Weights of a small GPT-style language model, trained from scratch on English Wikipedia.
Training: a variant of SOAP for these matrices, 776M tokens, 2961 steps.
Each number is 128 + 24 x the weight over its row's rms, rounded and kept within 0 to 255. Layers, rows and columns count from 0. The size above them is the row's rms in percent of the matrix's.

# layer 3 attention query, 256x256, rms 0.136, rows 105-127, columns 0-127
size [111 101  99 104 101 103 103  97 102 101 106 105 106 101 110  95 101 100 104 101 108 101 106]
[[124 108 108 102 143  91 122  78 140 166 125 135 124 110 154 122 125  85 153 149 138 111 140 144 156 113 154 124 118 100 125 129 138 102 130 125 110 141 147 120 106 168 132 148 130 117 118 139 108 156 157 125 152 132 152 121 122 119 133 178 164 141 147 161 141 127 102  96 192 112 110 167 177 131  72 125 116 123 176 135 115 127 164 130  92 118 133 116 123 111 132 105 108 136 171  78 122 125  86 107  79 121 177 138  97 116 107 144 129 135 127 141 143 154 140 119 134 146 121 103 108 130 118 111 147 149 125 115]
 [126 140 167  98 124 127 120 124 138 116 162 134 107 170 134 134 104 153 124 119 110 138 111 113 109 154 120 161 130 131 176 129 102 111 101  85 124 135 112 141 167 139 115  95 122  83 143 107 126 129 103 124 129 166 136 127 124 100  76 115 122 101 135 111 180 110 115 143 168 127 131 125 144 115 172 120 108 108 122  89  84 179  80 158 113 185 115 105 138 152 133 109 149 159 126 134 173 130 104 139 119 169 136 120 112 124 144 148 158  83 128 133 126 121 100 138 166 148 110 140 128  89 126 134  85 144 107 109]
 [145 109 135 143 110  88 118 126  99 121 107  73 102 163  98 101 150 121 131 135 145 109  95 184 120 146 114 114 136 111 171 124 135 108  87  95 102 143 156 124 147 127 101 131 115 151 140 118 120 152 152 146 126 124 105 123 110 131 103 132 123 142 103 133 149 108 145 152 147 118 145 120  91 154 130 119 117 152 140 155 168  91 146 150  96 153 125 183 163 150 118 120  68 153 103  64 136 104 141  85 152 146 114 151 123 114 123 153  87 172 167 114 112 137 121 116  85 128 129 116 145 113 154 103 116  91 151 148]
 [166 154  87 170 149 153 144  86 148 114 142 162 111 135 144 121 144 144 123 148 129 153 136 118 115 144 159 138 142  78 129 170 155 164 133 112 112 126  76 108 126 124 115 120 129 116  97  93 106 182 176 114 153 162 150 130 146 102  99 132 113 130 134 116 126 191 137 152 133 151 123 145 153 137 110 112 125 114 134 114 121 131 140 111 102 100 177  96 118  99  90  91 151 115 165  98 141 144 138 133 118 167 128  63 112 140 148 140 104 113 140 144 158 132 118 126 118 128 151 168 137 152 134 142 115 124 155 140]
 [141 141 123 139 178 126 114 149 138 189 123  91 107 181 129  96 152 117 158 116 126 136 119  82 112 157 107 187 125 125 139 117 135 126 127 176 120 113 119 114 146 151 173 102 147 114 133 125 144 131 195 109 131 138 118 124  82 137 101  88 111 110 123 164 116 125 131  92 111  92 176 105 174 109 121 144 138 109 123 150 136 139  97 113 137 159 110 117 176 145 149 128 112 118 141 117 126 141 104  90  97 107 125 155 121 110 103 145 134 123 158  81 150 182  57 128 135 171 156 117  99 124 147 152 180 150  89 110]
 [ 89 137 144 119 129 124 159 165 107  89 151 132 129 146 134  82 147  95 138 131 117 158 125 142  95 144 152 129 115 136 117 180 173 127 176 172 143 176 144 140  94 104 100 134 109 130 152 152 116 154 146 118 126  93 144 144 112 163 157 164 121 139 119  95 147  76  89 133 167 164 137 109 121 139  94 115 110 115 129 109 182 144 136 156 104 136  96 152 127 133 147 175 127 105  59 132 148 133  92 105 136 111 129 113 143 149 161 146 142 178 101 137 144  95 124 125 168 128 123 110  96 151 149  90 129 113 133 143]
 [166  82 115 125 136 101 126 155 153 129 184 146 143 164 128 141 140  99 102 130 175 106 157 108 140 152 120 139 118 108 127 135 168  95 116 149 142 107 131 169 105 127 167 128 124 148 114  94 157 137 133 102 118 133  80 158 141 123 140 170 151  97 155 137 132 102 135 100 130 174 158 155 140 113 138 141 168 142 163 111 124 172 159 129 136 121 145 156 127  80 157 100 147 124 141 120 105 163 129 125 122 117 184 124 113 110 164  77 164 126 173 172 139 162  91 135 145 117  98 101 124  73 113 149 132 129 112 120]
 [ 83 119 123 140 184  96 186 167 137 143 146 134 117 117 125  76 111  55 182 105 175 111 146 152 102 124 142  98 112 133 160 162 108 125 116  99 125 120  84 136 137 114 112 131 145 128  83 149 136 114 111  72 134 129  89 124 102 139 127 137 111 126 113 126 145 129 132 150 159 128 146 118  97 137 131 143 150 115 112 170 135  88 163 147 142 133 155 126 115 162 127 137 147 133 172 114 111 161 105  94 103  80 182 120 121 157 100 136 101 134 148 156 108 142 128 161 111  88 106 116 137 131 113 108 173 100 154 135]
 [129 142  91 122 144 101 100 105 144 137 147 141 147  98 163 136 178 144 125  92 126 158 143 168 121 107 140 171 107 136 111  64 132 113 108 141 127 117 135 145 109 123 130 139 135 131 129 108 143 135 125 124 154 185 117 118 178 136  93  77 136 116 152 116 147 100 135 165 154 123 115  99 142 146 105 119  78 135 183  95 134 137 163 137  98 113 129 120 156 118 123 137 158 112 126 170  92 138 172 139 126 118 132 130 132 138 174 103 109 133 134 140 138 100 110 122 121 119 108 155 126 135 140  98  96 106 138 109]
 [172 138 137 130 116 122 150 153 145 123 159 152 123 123 118 112  78 119 120  99  93 134 107  84 121 178 109 124 128 140 140 110 122 106 150 133 126 139 112 116 163  96 123 179 169  99 144 147 131 138 131 135 158  93 146 129 178 130 147 116 125  94  69  99 126 131 127 113 179 102 122 128 178 152 153  99 151 126 128 135 125  98 112  86 110  75 156 106 138 145 119 114 156 152 122  95 104  95 179 136 156 104 129 133 127 133 114 130 102 140 110 114 127 146 157 150 174 114 123 153 151 129 116 114 127 151 121 204]
 [141 139 112  87 145 132 150 104 144 130 108 100 142 129 146 142 147 140 145 136 109  80 116 140 123 147  93  91 150 134 166 112 126 130 158 152 175 133 131 121 130 127 141  78 158 136 149 127 127  93 113 119 100 103 106 156  76  87  73  97 108 112 115 111 158 111 162  70  99 141  75 111  80  87 127 111 129 127 107 102 143 109 126 119 128 102 161 118 156 100 144  93 125 158 128 151  98 128 166 145 133 121 111 115 158 137 102 106 127  79 129  92 148  79 141 129 140 154 165 171 113 127 135 110  92 146 109 162]
 [121 151 140 103 150 131 135 107  99 150 124 134 158  78 116 152 128 103 102 145 126 134 139  92 131 137 166 159 121 101  98 172 162 135 126 108 136 126 112 123  93  78 161 147 112  98 121 124 120 156 185 181 134 122 156 157 108 112 180 158 124 150 138  99 104 108 144 110 126 101 152 125 105 144 150 167 140 126 145 139 120  89 114 131 142 186 125 133 144 136 120 109 117 124 122 137 102 192 153 117 143  91 143 179 150 106 157 106 152  75 132 107  85  92 124 114  88 104 157 157 145 101 120 176 131 163 149 139]
 [111 121 125 119 130 130 122 146 118 132 137  94 147 141 142 125 139  85  82  85 164 137  97 159 118 198 123 118 130 107 121 164 101 122 132 123 132 129 173 129 161 127 157 125 149 164 111 129 189 115 125 152 106 130 148 164 136 134 128  95 148 181 101  97 120 128 156 125 103 142 141 114 102 108 168 113 113  94 165 121 157 156 115  93 124 139 126 121 156 159 143 143 131 128 202 113 133 158 137 146 115 101 108 120 114 132 126 178 105 128 123  91 132 132 119 151 116 158 127  93 111 125 123 131  81 140 122  95]
 [114 106 125 139 119 120 107 103 131 146 127 109 124 143 132 108 133 149 117 194 134 143  67 156 163 109 158 161 106 101 140 133 146 117 168  63 106  99 118 140 145 169 118 105 116 135 108 131 129 142 136 164 106 133 123 114 113 135 112 131  73 125 128 129 124 113 109 148 136 130 167  91 151 136 132 136 131 151 138 114  93 130 161 125 170 162 118  94 134 142 103 133 141 118 125 148 111 140 119 161 126 153 137 158 118 160 111 125 140 130 105 147 142  75 157 109 138  70 155 154 147  68  95 126 131 133 135 118]
 [184 144 113 134 146 108  87 115  92 140 144 134 153  91 118 123 128 172 101 144 134 159 104 103 154 109 152  99  70 144 157 120 128 117  77 128 143 118  92 154 127 102 122  90  92 133 149 158 152 142 114 128 116 136 149 107 130 152 145 152 109 135  76 160 123 110 171 136 105 139 161 126 118 123 181  77 136 160 172 136 116 140 150  95 122 146  96 173 107 126 164  84 124 142 135 114 105 141 111 128 103 155 153 117 110 149 138 116 153 111 102 124 113 142 102 101 133 148 156 132 128 171 125 113 146 100 132 172]
 [100 167 146 148 143 100 134 107 124 107 136 130 111 100 125 120 134 157 109 107 116 132 132 107 128 129 113 152 137 145  84 129 133 165 122  88 131  89 126 116 129 182  99  91  93 115 146 138 141 108 114 134 115 126 124 146 145 179  98 112 103 159 133  90  67 125 104  98 121 109 122 172 143 173 144 159 146 109 146 139 147 148 105 124 136  99  95 138 147 140 145 130 140 114 116  55 125 109 142 136 124 120 148 156 150 136 152  83 148 101 133 125 128 162 132  93 160 102 123 138 122 142 132 107 114  75 123 109]
 [162 113 109 144 101 108 157 127 126  88  89 140 124 150 118 141  75 144  99 147  82 166 118 123  89 112  85 140 121 136  81 131 109 134 104 137 166 148 105 109 114 136 105 137 124 119 136 133 128 167 171 144  78 107 134  92 144 143 146 154  88 172 126 109 122 115 115 125 129 113 116 131 122 122 105 105  74  91 121 145 120 121 118 119 162 121 149  87 182 169 182 136 131 154  78 130 114 149 105 102 129  94 115 143  96 147  91  98 134 148  96 127 130 134 123 140 125 153  77 112 134 170 107 121 150 139 106 140]
 [119  94 148 164 130 143 131  85 133 141 119 164 112 117 126 121 109 140 153 153 116 142  82 125 101 103 137  96 134 133 142  90 122 135 109 138 146 116 159 144 125 155  87 104 112 117 131 111 149 106 111 166 152 111  94 148 162 118 138 118 110 138 133 120 170  93 141 137 148 118 100 119 138 106 172 127 133 157 148 155  91 164 143 123 105 150  99 109 140 134 123 134 130 108 107  55 128 118 136 114 125 140 143 127  90  95 133 108  95 139 119 115 116 139 151 139  98 118 119 163  96 121 125  96 116 153 192 180]
 [108  95 105 142 113 130  91 136 102 174 145 112  83 130  93 152  91 144 114 118 153 104 141 144 118 126 147 112 113 122 109 122 133 126 150 135 122 125 156  90 103 123 101 145  95 130  99  95  87 149 103 147 146  88 104 123 100 167 112 172 164  70 133 116 116 149 118 118 156 132 115  97 128 152 144 115 157 139  96 153 159  85 134  77 122  90 152 115 152  77  76  98 159 143 110 141 105 124 111 107 126 100 136 116 114 106 127 117 142 119 108 140 144 124 105 118  92 142 133 158 119 111 133 111 128  88 154 126]
 [165 122 125 136 172  99 135 139 135 122 128  89 160 112 120 145 171 174  88 132 147 135 108 117 122  98 114 139 149 111 125 110 146 120 159 146  97  93 154 160  79 132 125 121 142 101 144 123 140 143 107 110  88 119 198 103 156 107  77 213  90  91 120 144 144 105 143  97 131 116 138 153  99 157 141 143 107 145 139 162 144 101  80 103 102 140 100  74 161 134 153 108 125  95 142 144  89 135 114 148  83 105 131 155 104 115 139 145 125 111 119  88 119 130 131 139 117 101 129 138 144 119 116 136 126 103  99 124]
 [ 86  85 122 164 138 188  99 164 130 134 100 142 129 133 136 162 135 103 111 144 137 162 123 150 139 104 171 124  87 123 134  87 127 130  70 124 119 108 119 137 104 108 139  97 108 118 111 148 138 118 133 175 204 120 178 124 126 141 126 100 138  61 108 152 152 128 106 152 130 124 136 113  97 105 170 134 122 122 129 144 149 133 117 144 120 131 153 116 148 134  93 155 166 113 156 128 185  94 147 124 142 136 136 134 147 149 139  88 113 130 137 165 180 160 134 100 155 139 130 139 155 119 120  81 138 136 139  91]
 [122 148 115 144 124 119 138  83 137  83  86 163 131  84 164 126 110  95 122 117  94 150  58 108 140  93 104 124 147 117 139 138 139 164 154 151 144 130 132 129 168 139 147 131 101 170 139 123 116 181 145 154  72  69 160 128 148 139 148 130 118  97 120 135 116 141 121 110 119 163 166 151 108 133 121 136  96 134 151 126  99 152 121 124 126 163 124 108 117 121 145 158 161 111 117  84 149 136 144 108 141 126 134 132 149 134  95 177  92 123 136 119 139 157 131 160 175 128  74 136 113 134 104  90 167 144 132 103]
 [123 118 142  99 165 137 123 133  98 148 132 154 149 103 124 151 115 117 136  98 129 132  92 199 121 149 103  98 130 152 151 123 109  93 141 143  93 117 104 162 186 126 132 136 133 138  72 125 117 142 158 111 121 125 108  88 113 117 141 137 124 134 133 142 103  79 107 159 139  93 112 129  98 130 154 109 118 136 105 140 140 137 122 117 114 120 127  90 144  95 136 150 118 173 167 138 157 116 160  93  72 153 111 127 124 132  89 152 128 130 142 157 128 147  76 151 103 126 130 117  82 153 140 119 149 134  95 158]]
# layer 3 attention key, 256x256, rms 0.138, rows 105-127, columns 0-127
size [109 101 102 106 103 106 105 100 101  97 103 102 105 103 108 101 105 104  97 100 107 101 103]
[[123 162 143 109  78  83 162 126 105 150 122 103 142 137 137 134 129 127 140  93 162 142 132 142 173 156 100 138 137 105 109 104 114 136 111 113 138 129 124 121 128 186 120 152  83 115 105 146 129 158 177 165  92 118  79 127 117 152 124 129 167 141 130  95 134 135 119 138 108 148  91 179  60 113 131 145 117 173 125 116 105 190 155 130 140  90 125 115 117 117 106 171 131  93  92 135 112 129 129 129 173 140  97 137 141 154  98 125 139 138 125  87 131 136 107 154 126 145 153 129 103 148 131 167 142 131 130 111]
 [ 87 135 113 154 126 148  96 109 123  81 105 118 166  97 106 112 128 113 130 114 127 156 154 142 141 123 131 125 107  86 102 116 133 113 127 154 140 111 128 155  63 118  71 115 165 149 171 155 121 128 116 130 109 156 159 132 142 144 102 180 126 110 128 115 109 148 134 109 133 128  97 146 136 147  97 137 108 147 155 128 112 123  90 132 138 110 119 228 112 134 151 134 135 118 103  99  76 160 149  99 125 124 110  88 128 154 105 116 101 118  93 132 107  96 158 146 113 132 123 113 151 154  74  81 115 108 176 119]
 [131 107 137 135  99 145 204 108 181 147 157  93 141 125 148 160  92 157 115 143 137 133 138 112 121 118 139 118 114 125 143 146 160  85 114 132 174  90 128 106  82 142 112 125 142 134 153 138 145 114 133 112 126  96 136 129  96  90 171 143 130 109 100 120 183  94 101 140 158 108 110 108 122 134 151 116 133 158 132 133 130 134  92 116 146  82 113 112 119 154 111 116 133 100 169 132 156 116 152 155 131 101 153 113 125  82 169 160 131 134 106 136 146 143 153 145  89  97 163 127  93 159 117 111 118 127 121 113]
 [124 101 133 102 117  94 185 115 128 162 104 140 116  86 127 130 128 154 184 167 128 128 136 157 125 139 166  75  93 148 135  91 121 128 138 128 127 105 126 105 141 122 154 143 103  84 114  98  67 109  90 113 129 173 157  89 103 147 138 172 100 116 131  88 123 112 122 157 157 146 113 124 133 141 105  96 179 172 132 128 120 145 100 164 104 135 149 156 154 112 134 158 153  77 112 105 110  87  90 149 113 107 132 129 100 136 144 121 161 139 124 101 155 127 141 167  96 187 105 109 116 117 135 143 152 121 124 146]
 [128 122 137 120  87 147 122 179 118 146 146 157 159  50 155 113 139 122 138 120 138 123 126 203 157 156 136  87 137  92 111 126 178 122 151 114 162 125 144 113 129  83 147 122 114 125 159 174 149  74 105  99 152  98 108 109 117 122 105  92  87 228 118 125 147 117 153 151  96 110 136 136 152 129 112 131 132 126 150 135 137 109 114 128 124 116 143 104 101 116 135 185 119 142 106 149 127 126 128 154 159 112 123 112 117 107 135 112 117 111 118 141  93 147 119  93 119 121 138 122 142 121 121 126 155 113 132 117]
 [134 109 106 135 137  95 115 152 126 210 115 137 120 180  80 163 117 101  93 139 101  92 150 112 135 118  81 141 131 125 137 146 117 119 109 120 114 121  90 157 102 146 148 128  97 159  96  92 127  92 114 129 161 123 113 159 123 111  95 119 128  99 136 168 124 116 171 141 160 168 118 125 137 126 120 110 145 144 110 101 135 132 141 170 142 153 120 114 118 112 120 125 105  92 147 123 140 119 118 121 126 130 154 104 121 140 146 116 118 151 163 158 101 172 113 124 131 133 124 179 182 155  71  98 148 115 134 103]
 [119 122 137 111 153 170  93  96  61 111 111 170 146 119 118  97 149 126 150  75 121 136 109 103 121 181 135  90  87 119 147 141 159 160 102 104 126 112 162 134 119 114 123 102 153 172 135 128 143 137  84 141 147 127 172 121 124 134 103 146  83 101 175 145  98  97 124 134 138  95 116 122  83  89 121 142 125 134 126 120 122  76 130 154 118 153 127 138  91 122 134 109 103 129 120 124 118 113 123  99 134 117 134 183 111 131 151 157 164 121 154 108 106 131 113 139 114 126 139 133 153 167 159 102 154 126  88  77]
 [182 160  99 118 162 123  88 122 112 117 131 125 145 153 107 140 107 137 103 129 140 149  86 130 131 125 129 124 121 102 119  88 131 140 125 103 145 119 141  84  86 138 108 160 103 155 157 209  81 123 137 156 109 114 167 130 111 122 139 160 127 138 130 136 125 103 116 109 110 107 143 134 132 132 115 101 145 153 136 118 142  91 153 123 113 149 137 111 177 118 132 160 106 123 147 105 131 141 137 171 130 132 171 183 124 141 150 102 153 112 119 140 117 131 106 119 147  98 156 138 154 146 116 108 137 120  87 126]
 [134  82 129 119 143 106  95 126 144 141 121 141 104 106 137 135  96 104 150 131 119 142 136 150 137 148 111 143 160 132 106 109 163 139 175 134 124 173 110 118  84 144 163 146 144 152 101 133 152  94 200  86 127 161 111 100 119 148 106 121 158 124 104 127 143 146 105  84 111 131 111 100 111 139 140 138 141 141 120 151 122 129 174 153 158 132 158 128 107 136 170 120 124 135 207 156 140 100 177  97  64 126 136 112 133 122  96 134 158  73 146  69 115 124 143 140 123 136 129 123 126 140 156 117 160 150  78 139]
 [157 116 114 172  79 156 134 126  90 136 118 113 128 134 135 112 130 161 122 153  90 125 110  79 130 141 138 100 129 146 108 144 157 135 110 151 139  91 114 133 171 110 135 123 135 152 103  81 131 141  98 105 114  95 163 116 103 122 103 165 151 135 144 140 147 150 130 123 146 123 175  96 151 164 147 121 153 150  98 162 135 123 132  99 123  96  83 123 121 136 145 138 113 119 138 137 103 130  81  99 163 138 160 110 117 150  88 101 164 137 166 126 173 147 150 117 154 154 107 134 104 102  89 118 148 136 129 120]
 [ 85  92 161  44 111 125 125 131 148 113 129 112 111 131 110  98 106 144 127  69  78 147 137 146 113 131 157 149 138 128 133 117 132 112 123 130 154 115 110 103 103 122 154 104 140 150 131 122 132 110 133 163 110 113 134 133 159 151 127 112 137 151  94 162 144 107 120  88 102 102 117 117 153 117 101 125 158 117  76 134 115 160 182 133 152 134 104 115 126  88 124 135 149 101 103 162  93 107 126 112 137 147 165 117 150 149 148 102 103 120 126 145 121 100 111 107 126 117 117  98 125 140 152 168 125 139 145 133]
 [105 131 150  99 132 119 149 150 122  79 142 119 129 112 127 180 156 139  99 120 109 121 137  80 101 166 115 114 157 146 153 135 129 131 127 144 148 142 135 138 130 122 132 163 133 133 149 142 135 146 116 126 153 157 116  98 108 128 128 112 139 118 131 113 149  88 120 144 115 128 139 137 172 141 146 171 135 128 175 112 180 180 164 101 120 126 155 130 128 129  86  80 150 162 146 164 148  74 125 146 160 143 150 145  69 122 123 162 112  79 128 134 110 115 135 112 123 160  86 124 132 163 170 146 110 158 109 166]
 [117  89 132 128 126 124 138 109 156  99 112 122 130 174  95 149 144 123 138 128 151  97 135 127 166 104 190 140 117 113 110 142 161 128 119 124 170 155 164 140 142 128  95 103 116 138 140 122 135 127 118  99 137 109 167 189 109 168 100 137 141  94  98 137 127 133 157 133 103  91 114 137 121 162 105 155 132 123 132 134  94 123  96 115 112 103 149  97  79 104 135 136 132 103 108 116 149 129 129 144  54 217 132 141 133 134 144 128 151 157 138 131 151 102 127  97 122 110  87 123 105  99 127 105 166 153 158 126]
 [158 104 158 116 107 123 111 134 103 115 154 105  95 156  62 121 156 136 169 122 123 146 150 118 143 108  99 144 131 123 151 161 116 142 146 140 127 166 109 153 101 147 142 173 148 139 157 108 112  61 122 108 158  77  49 135 152 138 152 145 108 145 114 135 123 103 127 157 105 113 136 167 126 125 130 102 106 108 159 148 118 108 154 114  64 114 112 114 147 186 160  92 142 154 116 165 121 136 143 116 151 134 122  82  94 132  84 150 181 132  86 118 122 122 106 121 144 131 116 114 174 137 112 158  93 133 112 112]
 [138 123 177 104 103 119 155 110  88 112 149 130 117 132 131 131  93 105 134 137  92 122  98 134 176 107 104 107 149 131  84 155  91 131 119 142 138 133 175 129 135 163 142 117 140 102 135 105 139 161 146  99 115 153 150  91 110 158 153 144 137 160 158 102  90 109  97  87 155 118 129 123 133 114 111 175 141 135  80  89 150 113 121 119 124 126 123 108 114 130 138 163 156 119 124 126 115 132 152 139 136 139 125 126 124 128 133 134 108 129 129 119 138 145 132 127  87 177 115 148 106 127  82 127 128 140  90 184]
 [119 105 137 123  97  81 180 104  64 149 154 109  97  81 151 132 151 135  94 162 147 105 148  97 124 120 105 114 126  84 103 106 139  69 131 141 123 107 145 134 122 104 150  98 195 148 123 124 123  98 107 120 108 108  96 128 155  93 122 137 159 135 156 149 149 132 113 139 129 112 123 111 159 117 116 134 173 122 129 127 162 132 123 178 167 169 131 149 129 158 164 117 125 141 142 152 157 141 147 119  95 104 132 127 120 150 133 127  92 168 134 108  63 138 123 136 103 140 118 149 119 118 124 134 132 136 117 130]
 [132 128 127 161 126 147 123 131 101 165 128 119 155 121 147  81 103 118  91 141 123 100 105 150 127 129  95 164 102 153 167 149 117 130 154 114 117 117  97 109 149 146 208 122 167 105 134 124 144 127 102 145 175 126 175 146 122 164 130 123 148 137 122 115  92 144 145 134 137 150 164 150 135 111 131  88 115 124 121 115 130 137 109  94  72 137 122 161 100 134 128  99 109 129 159 108 116 162 135 156 166 130 112  85 111 121 117 112 139  93 179  99 110 104 170 105  99  85 132 141 122  93 113 142 123  96 133 140]
 [ 79 132 148 139 139 112 152 128 123 117 142 109 125  82 129 166  65 110 106 131 133 105 122 137 152 165 145 121 144 137 120 132 117 103  89 135 119 103  99 167 103 112 149 135  97 146 134 107 106 121 124 117  94 108 174 111 125 124 159 146 170 172 126  98 113 101 162 154 129 124 119 129 129 114 124 110 139 192  70 145 143 129 150 121 131  93 148 136 130 145 135 124 103  84 144 121 130 133 165  97 127 135 147 180 127 141 114  87 140  78  89 133 160 138 149 129 117 139 151  76 122 151 123 126 178 145 119 112]
 [167 100  86 123 156 134 133 140 160 152 133 141 155 106 119 108  98 124 112 126  89 118 112  84 118 185 139 165 123 149 138 160 147 115 113 115 164 126 114  96 148 133  95 138  97 135 108 146 162 134 132  99 111 143  87 129 126 119 158 112  96 164 175 143 122 112 104  92 145 132 100 158 173 138  98 131 118 154 125 139 136 101 120 117  73 138 131 141 127 160 129 112  85  85 140 139 129 127 129 148 130 110 107 113  88 164  79 128 147 109 128 124 149 161 139 122 137 125 102  88  94 124 121 149 114 130 148 144]
 [137 145 149 147 137 164 145 101 108 197 153 143 110 111 100 112 132 175 140  84  91  80  77 130 149 142 108 116 134 148  93  73 129 176 131 131 141 178 169 129 104 121 152 101 137 144 108  96 130 106 177 101 109 116 160 106 128 140  97 128 125 108 130 157 116 101 119 117 102 139 124 129 139 122 120 100 132  82 105 142 140 152 152  98 144 152 124 104 138 144 115 151 158 114 139 126 136 113 124  94 137 137  84 102 148 136 136  83 159 130 149 108 137 131  99 150 117 137 112 154 125 141 122 165  93 121 129 183]
 [167  81 154 165 129 111 145 151 189  59  74 118 163 115 134 137 141 110 107 106 137 151 105 144 100 106 149 133 129  78 143 121 139 153 122 137 150 134 115 141 131 119 156 164 163 185 102 119 105 129 139 152 119  60 114 150 122 138 118 162 112 111 154 135 104 122 105  93 142 123 137 113  94 126  67 122 107 105 157 102 130 153  96 135 116 130  90 142 150 148  99 159 171 125 143 112 163 119 134 141 109 105 128  98 102  97 117 155 148 137  86 116 103  86 138 155 145 121 109 122 115 148 119 119 127 167 138 176]
 [115 139 123 141 127 109 114  86 122 143 136  96 136 162 166  96 149 155 122 149 104  83 108 154 122 123 141 104 147 114 115 156 101 111 125  85  94 106 121 127 120 153 157 139 128 108 124 130 132 155  93 131  95 122  96 112  83 170  89 156 134  98 144 166 112 161 154 110 146 129 157 100  90 135 118 134 137  88 115  82 143 137 140 146 163 121 172 133 152 188 124 115 130 146 142 133 174  97  99 124 139 173 131 106 120 135 135 187 139 127 130 114 131 161 137 124 136 113 184 107 100 107  63 145  99 153 126 122]
 [157 138 115 117 117 156 151 145 152 146 155 127 113 131 133 114  76 112  90 137 155 126 144 141 149 170 129 130 107 167  95 104 124 108 137  99 150 156 125 156 121 106 128 134  98 162  95 118 106 103  80 138 117 112 113  95 124 116  88  98 150 132 122 131 136 146 125 133 161  98  96 159 121 168 162 153 147 109 109 124 114 118 146 123 119  89 107 107 108 173 143 127 158 147 133 152 144 160 107 135 173 112  87 150 135  78 153 114 165 131 124 162  82 135  97 124 155  71  89 127 140 130 115 124 151 110 117 100]]
# layer 3 attention value, 256x256, rms 0.11, rows 64-67, columns 0-127
size [ 95 101 104  91]
[[132 111 113 111 159 125 118 107 128 180 165 141 111 172 118  97 111 111 127 110 118 143 143 169 174 111 151  95 146 110 157 117 167 153 113  72 133 130  86 114 121 107 127 128 117  98 165 112 142 169 116 120 144 112 108 124 129 102 121 128 101  99 120 149 115 165 120 110 136 147 140 127 125 160 131 125 114 112 169 137 115 141  61 135 129 123 164 115 145 121 169 122 120 134 105 151 160 133 131 120 158 149 160 133 147 101 112 113 118 156 117 114 117 127 134 110  84 143  99 124 102  99 159 150 134 134 129  80]
 [124 121  96 123 137 126 141 147 132 146 124 127 153 146 145 137 129 131 101 167 147 135 129 149 127  95 141 149  90 105 100 147 120 141 128 159  99 143 138 136  90 142 116 117 125 110 136  55 136 116  82 119 143  95 116 136 130  92 113 165 125 140 115 153 180  90 159 134 173 148 149 171 131 123 131 132 100 145 113 116 140 135 119 104 134 113 153 120  90 117 106 113 112 118 142 152 112 141 102 125 143 122 134 119 170 192 140 116 183 134  93 108 127 181 152  95 159  88 122 176 152  94  93  96 112 149 163 104]
 [ 96 106 146 124 133 124 123 117 148 126  58 128  99 150 113 150 131 112 141 149 147 168 114 115 129 146 132 102 108 144 159 142 101 142  84 110 122 157 116 100 155  70  93 147  94 105 110 139 145 125  66 144 104 117 130 106 143 101 139 134 134 127 133 123 123 148 130 139 176  91 132 155 118 146 167 134  94 117 148 156 147 132 171 136 145 112 155 120 190 129 155 132 118 126 118 125 120 128 146  94  87 106 109 112 130 159 142 104 101 140 112 130 109 128 102 152  78 130 142 132 127 123 136 122 124  89 121  95]
 [127 150 125  75 125 157 140 145 129 155 138  90 130 175 152 142 111 108 146 106 135 122 144 113 122 149 107 170 161 130 132  95 162  94  69 134  97 127 118 111 111 124 172 135  96 129 165 128 130 154 103 122 129 137 186 125 121 117 137 106 144 116  92 138 128 106 168 141 126 105 151  94 120  78 183 144 149 138 139 153  66 149 110 130  66  89 127 155 168 176 131 102 143 163 166 150 118 110  91 149 116 156 157 137 144 115 116 131 112 148 148 143 111 101 103 132  97 147  72 109  88 127 139 150 111  95 118 128]]
# layer 3 attention output (transposed), 256x256, rms 0.102, rows 64-67, columns 0-127
size [ 99 102  97  98]
[[127 139 104 171 153 179 129 101  92 155 128 152 155 159  87 112 109 179 162 150 114  87 150 118 119 177 116 126  83 120 129 129 132 121 121 166 158 187 125 152 144 143 140 193  87 126 115 177 132 146 106 129 153  94 153 176 101 106 126 187 127 128 142 126 151 117 163 123 129 115 140 146 156 108 132 111 186 143  75 136 146 162 126 120 130 140 107 134  94 110 113 153  97 144 163 135 113 138 127 106 120 143  97 125 128 132 156 109 137 111 125 131  89 131 118 195 170 133 146 153 104 130 124 182 144 131 129 133]
 [141  94 103 124 115 106 133 117 113 160 112 191 108 118  93 100 105 164 147 120 169 120  90 134 155  85 119 109 143 106 135 115 117 104 149 144  99 134 153 125 124 135 104 122 145 152 160 134 132  94 134 126 169 145  97 140 161 121 138 161 152  98 133 111 113 131 208 108 181 120 149  83 113 139 143 121 108 110 114  99 139 119 111 113 128 120 148  89 185 140 123 181 135 101 147 107 136 164 109 134 155 102 136 153 104 104 161 145 133 120 110 124 104 155 124 113 150 151 113 129 123 160 157 131 171 116 138  90]
 [157 142 119 153 131 121 153 100 116 135 136 145 144 201 126 147 151 113 160 146 122 130 193 125 116 122 106 140 145 132 152 185  95 142 138 175 145  74  99 157 118 161 111 174 125 147 162  98 117 142 171 123 128 128 134 122 100 130  99 159  81 144 134 110 151 119 178 109 103  96 142 127 107  89 120 110 137 114 118 159 128 120 129 114 107 169 128 141 135 177 153 128 129 133 183 153 123 119  88 169 167 124 180 147  87 112 164 174  92 105 152  84 149 130 156 103  69  97 111 105 121 107 113  82 113 148 137 114]
 [163 123 150 183 122 150 186 134 101 114 156 103 105 134  82 123  77  95 163  95 123  99 130 100 104 100 130 141  50 150 121 115 104 130 119 128 159 119 104 176 137  72  93 133 182 122  99 119 150 148 117 125 134 109 125 132 119 110 115 132 151 131 100 138 139 144 125 103 144 131 115 161 146 121 115 201 138 141 125 129 127  97 119 177  97 193 104 123  95 132 126 109 111 117 146 114 111 126 144 151 120  85 112 105 101 137 149 135 119 134  67 124 103 116 149  96 142 124 111 138  97 100 105  85 127  93  92 126]]